{
  "n_head": 2,
  "rope_base": 1020.0,
  "rope_fraction": 0.5,
  "qk_norm": true,
  "tie_embeddings": "early",
  "init_std_o": 0.0,
  "init_std_down": 0.0,
  "lr": 0.00285,
  "beta2": 0.99,
  "schedule": "wsd",
  "final_lr_fraction": 0.0,
  "dataset": "wikipedia_en"
}
Each number is 500 + 50 x the weight over its row's rms, rounded and kept within 0 to 999. Layers, rows and columns count from 0. Numbers have three digits each. The size before them is the row's rms in percent of the matrix's.

# q: layer 6 attention query, 64x64, rms 0.171, rows 0-31, columns 0-63
# k: layer 6 attention key, 64x64, rms 0.172, rows 0-31, columns 0-63
# v: layer 6 attention value, 64x64, rms 0.171, rows 0-14, columns 0-63
# o: layer 6 attention output (transposed), 64x64, rms 0.171, rows 0-13, columns 0-63
q0 089:552569548550598490552537494473567464563529475536402443510468548483431530492569580492506483497541497366502428553535515521413557534450463572534533487502585496568491510478450559543501395471467521
k0 061:538407480420532523442505425563442563481505451508549583438519532551469508600551468499509540569450504491450455460482536436515451470483542504458501431389450536496586520506504472433497502383467402
q1 094:455550433485444553429433554540523509442376554469559517503531491571512454592533423456525461469436431536458545479458486438543522460637549453553474508492409431486534472475493516497527511498417504
k1 041:535507393435541434474515503513569570477557527555533580485452471475446546467483467577445368614472457514481471501591496474537528425538532541464487414504535577451550504533516490527448584492548509
q2 067:538492366449481523443533483544530500507536531483501513474556507492557445485487449614529521505552506535537545538415465566588432408413447508564531448472537447514542599522458540516432540453515406
k2 076:626623536458497502429462523551596480515473515471559494497564582485584460444507486556491464511525517439452505520498476442475500505468572523485492503601464456548427464575480492554617504526455580
q3 087:508532426506544539488449410620565446530598532539386519497490533470544481468517456521513531505587483488501478497384400592557430498506450525550496508601493450548511538505483444515506559447503466
k3 050:561598505443492466387494502544583389456454471389545451507612470556539484545538518548512507550489478424527554539406458472509486457515437465451482453512513467472505454533434415503563532477467498
q4 106:562482443473548563478470476624621404592567518469422501459470499547507512542515495449514527476540535488489459544473455467536479471516412560508542533578519588517527480511432370476531567541505474
k4 070:498580454462482485397485395512536352399525533466482517405486534587577500571463574505478552523538434503522564540481517553508466515500404505443554474548553496493517490463458461540452471486458459
q5 110:538509539497458479489563534427457499459425561552618587534533507478575444495425449575485423473480482507547585457512538493435459504493618472475445462471452441566537547506503600520476427433488496
k5 101:468365519558521396543524517514416655583548441541512490571510529525464520492561457485508446545512518501423446479545525502533558492500514505580499485464406553515570526568558474465515499510438538
q6 155:520553511516457484449574536440403551437463554460570524602524527468495447504510490540438420510470459520494557450580486559525505478559583444549469470486504453445520570465538668492539486443498544
k6 106:507396511539481429511597581464415593507490501593541547594509510436501488456557441541473454535496476500475501544493592488534454495513563443552450478435433552550570482459497603440501535481528555
q7 126:563542517566564572442483518626539402555545539449536531527540518505509439400472575427506494496526436503460402496469445521493440505408483499547519470413470572575571455535554480474539504495485484
k7 109:512561571507531587526550630561528441499499573467482513484521493506597513461525519459451504560488587455431466410487498481493475442435426509603512431426462540569515519540453448515494541580539556
q8 082:468489387458431488525491433473440534559550476438573557490488466523474421450515382534530513574496495510535554402463601509520530479478524471536506542412482497434475547466521522423458539502492366
k8 047:598405503533526531401575460537556413515466464468565488481586443466548466519546503436437531576474432463432487364488510418514454457516547455495529459517465576523512505598493503487469507486471511
q9 099:484493623618530448581478594433514487515505494588509495510465513449453597524499514491463477472522512475583433505601539540419494572491437534486521539567521503588447526476521568484459436449459462
k9 061:449468433518510429511541449518518484532605551509506523511397402495457535548477473452552519611501453586438491481551599482528543471489553483438525484368511576539538502467536509482463578447456457
q10 072:437545432499473489453502460495453479455454524404548551527516466510523441512488403472460550525460409518431573386479507493572495467579546455608417517426472451417509479509580521553506571525531511
k10 089:616434468515503537479528454534486479496453518527597552491542491523517462576561459450492501591462532452473450510467576472611440462458518477544524436397409576539560468526529465442424553468468446
q11 112:574521428459445562423513478523426478488425582523537547533501474467508423565531468513568445493462425514511614421441541453582518525546576376541441475481495414453486538485489540543478477492497529
k11 070:522448517470521562564500617466461596576438495538538536560523469469459478501437440475494473618467508507523570551490554572513501419541524465507504436432460543539557480500565464400535614497535523
q12 079:564590426499522607434547503603457461492469532457551543519517440535496448541510529603463460470516470562539565358451534505557483543547516442568442439548463500468490459478520591509489497456477479
k12 064:484458532551522492596546424541443554519497510578530531553459498522518528526534487385492466642476507506496492512461551541535495419505499523529534370433453571501551437517533504418477621516467481
q13 120:338435574442456388585365545342546600499516477522534479473526484506508500459468513496523517481485516498485456506467480500507465529488473520439521552532555469550518468543486458500509526486563466
k13 086:513574494465505454452559608522601419463476511422496509543565528454548395423476468591501501462463488541523523466477415471466398528478515448405420519568571522503467496532420483542494498487539497
q14 139:374488570529505417520504515384375641453489489441555490569481521445475524507491536520446470501477490503489511468578461545497514479488536455488503479514550457400498549463554631504520462480511513
k14 117:458438554494452469429368482472487565500499611437519455480583412495461466457440516543550448422530488520478498524459485452533501515600525502558491571531465455479518393421461475486471498531595458
q15 112:516491484612539507473561529519449534453436548528604500517573547452541475473424418524532440534470490562517477527449559452453493436538561428533474470471416499543552450513531658523428488484473543
k15 136:450499523479522529504576599461395538477445545473495501570442535484514457525458509553430435489423500485517418483480524485450485471463537510489401541411485491559490484487491701473531506575493502
q16 100:603457542454478522490542588504535514472412468503438490593482567382585524553514497540483385587545533503581505473554504470422497488444527470502511506481452445383481567482522483471502441484504543
k16 101:565518511446431508511488559454509589545493388496544444514479546471516533430466471455438483497566590487493485503549431500480529481477464441536499482483590515353448522550519355475554433516461485
q17 093:469450505513542484537562517466395550492462430543501484564501489545509530457530571577470592568403497559558505485544535495476474436461515562531551542451408538526517494554484529482368481598530407
k17 097:483506486517469468477575490387471576500503494563544494570520480481496427488450529506508604494470577430456419574448468556472517515494517616452521524494515517540501486539446580444513407567536366
q18 082:585439512466516613522458523497485513475521536548474475494502576471458494435429546498509522501554419527487488494596466584600517542443607499549517511386499421425467500548444443491478461501553409
k18 122:498531541546579482546560498493460567468503484532544500538447561469505521571459587548467450489454404563584535455540602597427551469448615493509517481516441431432528534487493586501503495476486582
q19 097:459469562555470523527492528409516557506528522610552412492543550526460486503521539608535478506512419407530406550565568529470580501555537449483550456539504439445484469499526558484550416416453475
k19 112:418523543495487542541561530546485571475492463479516480546376494459436536410579470574496420563476469512451398519539479534429518497562534546434466475527487475441474556522502583402477557445582523
q20 074:439526406471409532481470480450415569500512523459407466517476442527467500503548553486487522525560504463554481533538507483554439597460487559521504520431536502394459492384500392583495543498594523
k20 140:395340476494551447563521433477455558540552455580491503484491435593514522451555520473583583541479550487459417541490505508505475502460409515484543485460483592505499414502511423478498514508480547
q21 095:511491369433525427551506530387529484465519543447500521496499545509513516544536453508370445465502514409444485482483592473632453531526561549568419546465538524494457528569487474491500562487521472
k21 123:477501523401422432548384534412525524517570461472419535404475505558447531522516517495533526399562500386432526496510509562505514507541490536443537504515551453478469521519507378505577563511498465
q22 086:425435545553540425534495545431418592536508485395581580462562481441472479525496489379486438431547463506487531487523455465518454492512569490481529438523527583457545542544527461516510517410581503
k22 113:501510504535460503457448588531499528482498482408538501419475542367521528465513532387513486460542403453491541572601464429487486480541544538563610526483445470455470517565558534464491541469479585
q23 089:448508417517555592495530595501438473551531550560508469541482491504473534462501535472500465580499455476544502488533661434449472542422485474593519478399531549520460443441588584484511442493500505
k23 094:522539507568570562491554533552415444432491481545463486570466559429429510549432524509501422531468570419499467536442480442436491473443511525541571466447475469456527481469495663432526506451479550
q24 084:563478496485520545450502599528468418473429572428510398497429547552578516520505561423501501475548519537464479527518505381490490484501471413508559490523530553412514504465435484544599486541558600
k24 086:484469431532469571448509440565511559615475517503457588480442516499574450397435444533483549473536539603500458531521471419466559436518490480462470541552467595444564552492484558538464536484574524
q25 097:491441421465495512536437510535451543489470424450498476443448449516503484515513535453530531548443484528477610500478518525541566443535516559540527497494457385339461490567550478388464519558410505
k25 095:438471512475523558545569448539484509406470518570426576559434524480621496512454531495522502477436456504449515497476613516516525419534563510495459522553454425395543505492588570483526453435436516
q26 085:436466502498459525484529566494428546485409493432465434492497497506557483459456515539547502519526451522578527491493524598382518493479444530505451589510379497597562473440440533452492424474391456
k26 088:413505501499481570384491477476507499479398577526528517520470467453471516540464512495489493522538502517473571607487498468370503592452548561473427505455460378475569492428480588482520478452515439
q27 140:410467451478601478516399465466526507554601435506463527451591514512531520441479500502482553520492562491444434533445469540498460529394438604477553523526512553596509457556509421478495555509443446
k27 078:530472495526557497524648452608475418527527481526431496506585538448543480497460479489599492512451500635513430556492559504477505473537488542478452470517406478534592416538532503482499577492517536
q28 094:483529506448483602509498431588501445583444457548550552449524456469556531435497473501583588476479477540547478481494521525483495567497526557424541394510493538474489446498652525559427538459447451
k28 108:500488508538573528472598556509466366449421535612427464540568540417545474513435511569483461515432555572504514439513532506441478506521517452501447460497420516480576587460545538510482428495494471
q29 090:484513517585498449480566509598383452422509492452435502521489587554512634519546483525533535504533443510503498528569532547499503461424433418495445545553515442541541440443443589490535554516496548
k29 088:495516517506484576483455573513498551425484440490459543526530499458467513510556525517499551515510478565544538476583506447546469441421467544500428565499507460465378512439495715531479486440530522
q30 088:447497538479466521516523572513548526442441476446468482484448541549461512464477571503515464455530495420490547427509575467516528421507574560562481556440428420488435501543395523469509384452364481
k30 113:488521519495406483506440488393602475530545540443402539514542483531463492493484600463498488488570539425450482532527469484501489497503443493540536563550452512574478473537422314495480501536571506
q31 084:473484532491527376511537518566498486509484456399556495427518485540465544442593506539516478450551515462511468536524522390411604444603539538495471554440425479436494530534450502568480439423485487
k31 102:413578569534533383530614440575446515499528356513485496555528526508516556495567508509501597509411462574529511506556477434466500520485482502454508486501458529435491508501572594479489445465487463
v0 081:542485488541469527472404519439435460533440500538418588474546481473459511469436517514543475454441571559614425569386431479536531427512484482496517513552457569435576501528488497436440474427486543
o0 088:548487580517352534508430496456464451517537514582470506439443533492435551453437422483534492490507551486506560450506417474535563498587519454446533508442420516567521465529548535411383504514471496
v1 079:507553491508551461536485517546572543511530464480547483549504590378528496594433467460470419471441361620420400511457508532554480422517510512551489540467461484457554474518532509481516530446520472
o1 074:476490503499582473513668471491477470475459550569439478502494452581478477444484546513491575486506480451459521537488538467486484610548514434471451520541533456449459444398467595587470572462424501
v2 086:431558472626582479449498477465477477388451567528496498526520550614527590578466540528526488532489412526432495450448453476536554447553410438537479500562501505536579528525489532521459495449541480
o2 080:594427553528544509489573621519551458552476559587478489518528546487514497494457449493544484531558460429446439500483533472494437494543548454472442495511475415481603436520432645467565480484485479
v3 083:482387579521552430521508489501491582553534497488557582486524415547442489540563464399523494510562508397512499537483450372526497437489495483501543480506467590578489545507562443444446446527549504
o3 083:457476477438416438464360541416449525540543535543494521520529582526537454533447450459532510502548571498545492538470548474511425537464433442477505496527409588511469474491405398518455458508484415
v4 084:450468594579525461530431442502429449477452464441462527468541552524507522499489481539604520542511555576546528474406450530450511417522466457452545449574465445486456589553570504518468396488579470
o4 091:519420539568371507489411598492566475543545569535510465429558526421412531431480427521556413493420554523525492548459542521508459520457514487443453524449498452579475496521511530422544527492520467
v5 074:581474502545530459520519457470507579569579487591568447545522479558528544487383462482614512489470538503410404510513447469556497436536489426549555501543423567515567428529569513508499500484466538
o5 086:488477596522537495533498571401479548473513527680499516509572523561482494488465472540522546427491498434538464465464467494472566468541501431493465513459512502514649381496502496481502419444489506
v6 073:463650511508530527468474497439535440413440506423448416472516594440527540522433560539529497435428505555529537494486447476438506549502523486443503487504469483455526441435453535587416506491516392
o6 073:645445468553593490552596503592605403526513523521468556500515493489444518537518523495485520511524401519491491531504547486534576467528570544501552567465532424554525493504513611478542569471478489
v7 066:451449527530413481518470529471425484499563489562511535514488453448510482556372407500549565521499590640504477480547475527436469455431447517548620415481503505488520504527529516493491606507480476
o7 066:484488560454470491495389525393598555470520509515511485463580507399397534383494574504476463506484557565571543566476424532509539500524562481423527458575463478534480506510562511441552540514504520
v8 081:546495443395566586470478514488508398524468528527486476523607464478497531600424497514573495385474435492476536520549492465436418556529517485451467516562583476482449428469456485488587469529461446
o8 075:539589504538437552468521512583579545450469518419455418507469500578476550490558521519576547451657468474497459579488484450521618487530486539574518503488499482512553487497442398519528467494459507
v9 079:466588517547527597481472483483485451484512461376428532526581470492422474499481488502569413385553456593608484498501475519498452473577530455467546537474542506562488485488589478463423448470525483
o9 082:651512494502453580426551475607491526529496501563445449454557505566420558532520479534495500434474619545501525509463478505469520575464500533512542477437407568574486463481438529458467456473477439
v10 070:413533517600480470547468474490548542472425421392528438487521441543436551519529513558556461614514437508560481413479553548411480535579485475435528455472505472478564528547569481517462445457505543
o10 069:459434514443492461489449543586537474463466454493446461547526498514473556491511499502581471471423593552519450563508483523477417431487338551446448564522586485590523469478507502444538593514548503
v11 072:571525554478474450450573506468461465479691546617530505469469541436519502453462478492443554463541489455481476493553486553548516393495464448575603467497472535477476588508527486533549492501488463
o11 077:433515500455535577531547432355472642569550597534567535485563485456463456421486498500519558478488520521480555493474461467538552553478545467554524487543461497466521510508549499550576457491522611
v12 077:476473520544546455605486477488478518563574429650535534500472503468480519460476509478544548524492492574479453630510545564495427520467497467570519397400480572516459406536502536479479532512441484
o12 084:420487585468460425560378536431524625434506500499456430456617504526491482501438476476509517474497532540515486509514402562519597498516556538499587474537509506488479438570546541481499516492424450
v13 079:531396494531414478532498432512453534545459582466516488503486528478500508472521426536483578563554582500486525533512474454470498467422465517465466339373454469489509608466555501469559524495514427
o13 086:437465568488476475505401507452447468519537528472565536396536505464437525511547474488444413587442505511535498484361530537601504442457506485488484528601588457527427530538445466502501485541583524
v14 085:539489583475555465500472552547463489520559548517514502475469432588507455577526463439508456522480701516556605453504471407446522517485531556503543466521413516524527500450535488498438455480527436